python train.py --n_layer=24 --tie_embeddings=true --init_std_o=0.00571 --lr_head=0.00843 --doc_mask=true --steps=8117
Each number is 128 + 24 x the weight over the matrix's rms, rounded and kept within 0 to 255. Layers, rows and columns count from 0. Numbers have three digits each.

# layer 5 MLP up, 640x160, rms 0.253, rows 178-198, columns 0-159
132120142085148175142134123113161155133136124138147122090089116118136060104120127152105130140140130119135088118168143161129132085129122089119113122143125147128092114122063089121127126132098136115126148143116146180124126118114145125144126135110134115121118111161096169182097126145122144114142107101160164102144126136145109127116126125096097121139125136127117117146104141170156138092124108097165148155114152084131110140114128160158117169109135120146121121144076158106117116131144130
118131133111158125131085180124106143131115157071151140138145148104153097161149130101120090120104108098125195141106082127134113096173071098142119121169066119162139129113114109143146133155129119157095094114123152102118137157118128116114139126149091167139121139096177122098123128190111129126142088086146124097141113104160109121118138124129138118138175108101121128135107130158116115124100143118120139144118141139129127144137148112130126124133137140097109124114147111143126113159162101
147137158099134137139144157120107172135119135132152122128136122111106158083145144112166148140106126140128108109113170121096098121074117119154116121096092109129132139081106125096125096101126156113108119122128118164194115132124154121136069117113114160104189115118091130145125112148102136115125142080106111104127126152146134170104129174092132159142128156101164146168158111128155128151146166137112127124156145123142145153157081124125140110121085133112166164086126124161190134124135127
124145146139183110146124116116127158093113108117140087142130129127149142099148107108089123168141133133120124093166094175111106159160125086143151143120134113137123094146114097116140100141125130138115171085127095136143101112125108138116109118102118128126143138112078155112108097125156145104152141117084086094094133130138148151089152114128143133145151133129146098102136183125078121133172161114130115153168122119154094129147102118078080125107118147158110089096158146116125134153089119
139112116127176157145110120161130151149116082157128127101096116146144131128149101170142141121116119117109152133116159152082142142143119154140106157148112151085152147140119160133119130110150134166087140144135140129097083149138117135154147114166129123125142107133090146127140142162163108148110151151172144157122117149082064123103114138084110127112136113137098151113162118115175129116116126134131093127154145074125138079111145107129130118130094119122114106090107092132156119150094152
145149151110154131089123113134115115079139125156152150127124159087128141144124134142101135170154124084133130102180107129156137167124098117079144120111109130136093150131117072131148157133099183150111143137163119111138138095100146122134126135160150099074155142118121146167142080141135091095153129133134114110122157139120104130139133110130169134139128120124103144171123160102125089125114120170148121136116084146172171109170159160148137120148155136158117153154102138127112141112136105
136137119087105122128107124135099127127127091136159144162099099074145144126103107090121102114125148155137081090162140183165158147205102093136092172143132100108111078130124134135109155131101131134149119134159170089111113130095109109103109100127129139111127142167130115180128149116144156151131125132135093148142136110163138119142132118090128145093149107124131082120132134121187127113119110168098173183147137132104123110138129113121124114149113073159135085187101113161155147088081101
149148151135101159158135106122160130121129157135148118119114151114127149124135115137172129141135123136141105147156119140108113148152099127116102134088118131109164117089119148134128136100094142117072113110119147165136155160100095146120143112123174103137123139102150105103145163136123085141109153110189156139137122088144148119104089111131095126104116124170084110124151153158149126106122099093114113151174144114123151170139170104142130161111128128138139141119127127093108114107116104
146113106136120161122133145106165105135142115152105125116073104124123151165108120162178118139106107130126120142116164144136123087178138093096168136127141089133101153109116127178081142108151124137106094101145113108146083137168122129137132136158151147110150125093136138112126117151140109121086124137168101106113143115115140134128144099127139106132166152133077115137139115175143119111137139136143134118115124123141112142119131150113156147116142139117134122105089112118157094105112144
120161102119153140110132147102164175134127103162120101153099139119141146156135147149150134088126146148115111071058097133125113140143119170114098155091095091130128123117087083148115103141188099148119083104092152098086167145111138081063165119129139148098172107117145157134156086136164099113100094090140106147103147146134116153152170145073154150080164130140100095125148143162133143122124154116118131112126130111154124098145107119160157089138143124114146105163139126098141127099126103
110149150173115126159086149120170094084102137114135102130122116119140138147139124112113152119108128131118124154138132151102124125151121149172126133103149184110155148143125147165130109106159093129135107111122140109142164157154138104136132080127135117138138122127139137085130136147124108123138148159092143141094136128149098138156102105120113120079150127098162129115091125104091171155143106058120134132168123125146127140134161063128139126101117143121173132117121132121172140131109106
108149150149117085139120111132115147082127117145099160113144150154105075131138129136146151161155079130172115115130136146121082134131130139181068094157131141132073133112142137119108133125104122115079159155148091142120107085107124099082131103092147109129126162130111134176105123142123144156113120133141110127113108137179140118106183116128147125102126138123137093137118112159079116115110132133137100124132145117162092119169148142105120160108136109106123165169104197134131125148136143
142116128120130056157091165179146116108144136080179105155141146115126151153111102143132137146117158137101092148123145111160157090122110140129126163153100138113145114092112098141168125150123106108094122135112156112088112121107091160120129114121117096105144120116132121140122099109172104136138142163101133178137165115155096094145144142100090114097100130133171123116121166122170130122127139113126067149150135114141125141121155136125125088081138076108133103102101151113146135129121169
099128105126118119147125156106119144118129119179146090120133105130136133155090148112140146132156135119110109148152103109114096193153134122131108110129119097080116114137134095158083165124182162141136141176135089158145126146143150127138143102152137114119111107082107101132089145103186157109092166158140180124131089137098117143150128147101121130118137134166087119171130137083149075143086095118168135143107116120136166088180141125141143143119151097160165103119110128100189145168071080
186139188111116145102116125173148146130114102119170128127166159134143119108148093170117140088125104132128104115103142104132139074137125159123112095159151133147135117178102165120136083122111141126089115123155132115153119097137120105142128148120161098097117130142157154127094035137113107133094099132115126128110165088078085112133136144131145116191122165142112097144120104145163103169135154142120134138136118087132138128078134117143157135152155109136118132152108152129159120146125113
120108151131158133139143096142148123099139164158145147147139131121137127145132104118107128152132127137136083130141117165126115125180126155118152129123090145131140136131144138136123126140166123164150134115158141166108115117104094081092091169157121087145157110116098149129100105136200130090100119127101148138110168148092131099116154106143150103124113117161099100110097137138134121159108111154148102114120095187094129114133171141165150146118158074174115085109132137129155141136145106
170128140111185125119090117141107148137103135112121133149126127149120135120121140120150129125140086115126126116116121123131150061105152098122124142142134077131146104116104183145142065144107105128133142122125136106088155086126135128121147115184099134126110116135117095129147141150154144117114138130125114118109132113121166206161088162089145113126153136151066127156157124174109133131169151117153113135085135105122141129151121118145120133110137119137107144104130122106166102152106145
166178138118146099157120122156115135170169129106115132141158108150155097129123147060131137092102129134139149134136098119137125137115104124061117152146141176125124112173096135144123133130109111175121116128111117110133102147123153142142120145142164141155132098131126137118115108120111139117085130092108133141181104122140133129133113131136161102125093167121131090126131109124128132138097114131093132176114125100149115116080135136112147119120133111089086121132139147115096103109129157
166142098189124138110145110133136094147130107129159104122092188049122135142140102118126130104125097167130119130160117139161119100087124127149146122153117115153095133127106116121104146133104155111163109147114130099081168084152108150165108099160147119139134149127164097096125140116129103121120152161132141167138136112081129143134123129101104128116152158107132103114151147161114134105143153167135107170166115123158123140159144090152099120133136108121113120168159126153121150113100115
130155157139166115122113103145124113131124145126112104132130110170076105116106136092128107082121096158109090120111120141135091160081119142110110114116082138154114111169131147152142130132141159117120112137112089157146108091119121149157130099119154098180103109156201139129187108104142082129066094146161110124169099157112078103170096095131110128140123125152135136154115113140113158128118120153104118148124096143126141120122138077124164152182106133114152116104109161167123126128119109
090139104144088174103156121170149125133142142136159125075125154130147127187131109097094109098135096121106120090100072120154146159171085099119079138136145133112123159143111126144134157101112118146159161101156143160126121138073155131166138140129097155144115129103116137120183153100107107086177133153103085111131135130138154123130112138131131109122114118144144115139086163109133132124149099118144116109126135139127153095139138122103098120090129146118098147119117174141133124119121102
# layer 5 MLP down (transposed), 640x160, rms 0.245, rows 178-197, columns 0-159
114150097135121086135111138138103119128142137117114133143162141092121129168127167110136143114120134083135147136127162159146143140154144166154116138120128103099153138133177165138124149124143140137130113118130109125109128154136125132106122130164132121111142158074143119097138104126125134150150147142121117146101147100137151127142136148149143159114132139130125140123162135097129080181163127147076104102117138162128107089141134134126139082117123129111162100144157119144131112153121082
142134110128143134146161121102172161095146106158144101126123109112102116119105110147155133126150138155127093144112198097136131128110155145109132145057150115127130106112132132140131117099143130117128118180136107111136137086145114115112106146114180092134144123121095105131141161103140140146124132152111120135125131139136147105127111156123135125106062130124112150093154133126112150161142119143137140150142095128122109115124094138130112120132152106168152120104107141125144152102121123
125126117106103117125121122117135129103118101165140136121105109140151146128102134081148134122127157088169143118104152066155189159118120142112113156145141136086131100151175128119123149136134138114139141136096132128123135162146079131116166110147097120141130116101098123103142139145148105117150172129155123125146125113108103088168106095169137090142123131147123145110159144131117162132109103165155117130162150094111105122110143105160115115145151110122113099153156149115108114075110111
136112116115107136154097139138119150174102121130151174114142154163118140135108127159109174106109123109102111114109135159087105166122082142115124150187106172105086190143158150108149125130106137100118144170141151140176119098132107126097134102112101112121160138136155143079142124125087133102128130074126135167164132123141140150132127128152111146113072100126132179149121106141163158139154135157091128134130137154094126198178127093151164107128084129133106107139155129147078087145162115
124153137147113077087110151151157134109128166114127094155141160082134144158082129111150089158138137135129098144142126089170118078116131096151109110135120119130107120148158122088102116132111123124146106126126107132149112114154118150103126145128163167137102127131177078139132131121126156131157082127100126089123129141150155138158122125132168105136136132132141082122097144143103118122156131152123146151113134150129130151168132110148119107120136111122160139139166140135119130115140096
103126091140114093156122124087120148167116105098098113099118084110089140123112139134128087118121113109132141151109153116130144126124135133077102132121133171105133082139151111095105136142180106128154124104114083123178128162134124132119126095111116157137106096143118145108129150116095157160120118104117098129136091113144130121108124181154119113164112146132125151102091104133151127071169089116094113172150137109127166120078119090129154141133097124128131097121078149121132146123105158
118149110182134117131118146120159120123149161156146125118135140131106142113136132141111152093116149106118146106106141104122111118087167164113133076115131142143156133125123075142148116136136084127146126130128087175124156124123161137150143159085129129132175124119137137098112148131110092067164121121111148129140129148109103147111144118137113109142103197168133120109156121162118145120091195110124114058145084095115150141084116177135109126141134165090149143112156134114109102184128146
135143108136156114101129137111088114140126115109110152149152139129099132104148128123110129119156128124137183135128122153114122127110128128120152129166144139136125106143128132130118155108138123138182153121093112157113106127125135138134128123134105143117140108161115123131130137126136193115124083134098138130126141148123090138147137091104123137141122135123171131173123098115090149133123147161139124111125131154105086110141099121106124090144112128132105132161069148141147132161123161
176126124096101118138121143141153139114118101164127100137092127136125112101139150116162174124118160143098107073150088109094122143103137160125139104155158167106141087132141108138135120133123128128093183114104086128140086143152127151182087131105116105175106119114126131116089099151129109163140154111144136123103112140127125123089119111182134152107139090135145095153115133104106129123099150157140127107118136107162152138131145120125181095155132082148109147098153122170153129098137100
134154099144112078149093150100102131181112162081159129098124123148120142122089138087099135138127121100130122115134149080091135106068111128146075114153168122136113092138131135069145136099101135131177166100119130121077126116108150158146182166110166126150133076103102100190120108118130105118160134131129109134119141113160151127124119109201130057137116177111161118125100166157109115132122122119180150110094145095150099132160128094136119104141108154162123126114164099148091142095131126
107105151152116127080178139104080163133087141132114120108160122154120155140116077119087114091135134122079159127166101119102125124123122113123127118171092127151132153093127132130097145108128161112124081095138122160162110122111133135127107164121110126140132119112088132137167105133136115083121116106111092106125150134097161150109144127111140168118114169100119125098128133126151143081148103118130111141037127140148129081138098150117118151130176102133168086160115121163110137140136110
130159096121143166113105111133098109149098148152120125108129148111123121174144107102103115093134143110145140144158110117142171118066133098096136103147134128124165106172144153101121136129165150114146123128125164134128102147147121123106176153178112138128143126186132128110161131122137115060143109138082129130122113123057141133103068090068106083162134130120115138141134129149139140143132138141145131135109130117117139104083131100130112140135129145125154139127156103129143110132087148
133136130151134119098176117133143087115072133158123124112159107152161118125105082118132111132126117125124157147157114160144166081145122084118158105124117169133096122132143117147145131135154154123121119154154121145149149159123141060123117153094137117160105130136134112120138140116150102104075156106123118124137115093096154115170137060139118137154170139160104099122086120176095133142174116160163138138143130116102153059098128131158144130134165108143100128117132126152149120149148097
144126162129133152103130100137116146150161142120117160117114155128100098113129128129145096127101112098156147129123148202132118085110149126129151130150133154183159123133115108136147136151120151171106123110120132090102143121108084131126160141127155139147116106177132148142157112110112120163182113098136064124160124127134149113104176121171137122160101126099156122125118138162111125126114189140095126078142138156113137130067130124118100132138117157127075146111165127113128115100171154
100095097129125094168139111113153114125151138097116153111081163131129152131134149107153096138116137113150162097146125151122204162139124100137135142113168107153116129130142095164109160138136161099123129130114153095163172164134144122130135147124125123147103144101147099149113143106139143138166156144174111145144121140148114153090150103097133165085152130117142117106141128108120118140110118170131082130142157161106134147181158129107117138105137142105135119149166110118109153139156134
122121144083104111116117160133138137141090103128123120119120139118105121101110120129134138087173131113129146099141136083126136143104153129140089125141173143131113128138142164105115110093074101104103126167121127074135118158151147141169144131076144145110122114125186106120146130155063122136144131115146101148130107104147138124147143126113098162104135110120140149118165111126116142086152147139176103130146130103124137130129124118106108114145106159114092122147119154112096112142119102
143137145167135142107132151123127158123161118126167136104132083103142115124125108163165142109149178129145114143157117109112114151146122127150128153127125101122151145172135112084118134130176140105139121138155184125154087152118129146129121134102143155125132133064103109084114089132137144118127163146142138131119169106149119135123119139161137095120120120135077125144122160112120124106101135100162138122142128162150130179104148100098120068140099116132146158161097132121115134136128118
113109156141078163072145121107109118102134119128158109118122118117168136076099119110147072091143134139134103138084145105111120135127150130172134131164088095146114127062152113151116126127110142108101113145112129130106138176129099123086149108130115131135097118121109130147132149139144101109134093132155153136098121126106137087132120117131116161142135118134125187137160133113118141153130116114127120121133103142129138142152130140116124136118135179133189104137119156136147146154125136
128135131070120104112152135162089173116105140134088111118179127109152112119131176084104072164148129108122117159083137122152162207163120149090119182156134108123122104102149149135135153123105142144153116158160096097145141069096140124133059151098132142149146119165068171136117149110141132094135088085128092160141140086115153121126127144113131134127166108128144136175096104086121108071134146092086153116096109145092089140095116179177126130113120149112163125113099146143143135091146111
121129125117086156115152117068109125137144135119142125145115123069158171120129135140122149192119142109138156146135138123093140090163139118129136130124170100081121102105120110124114113138131128147145121125118154114118159140127122121123114139146092140108153149093111119107101158127090143125126118142115132131088128111107166114117129152124124141168127138086105142095136137108104076148111137092132119113128155127118086116099099148090104106103141122142106128139139145074115149108087135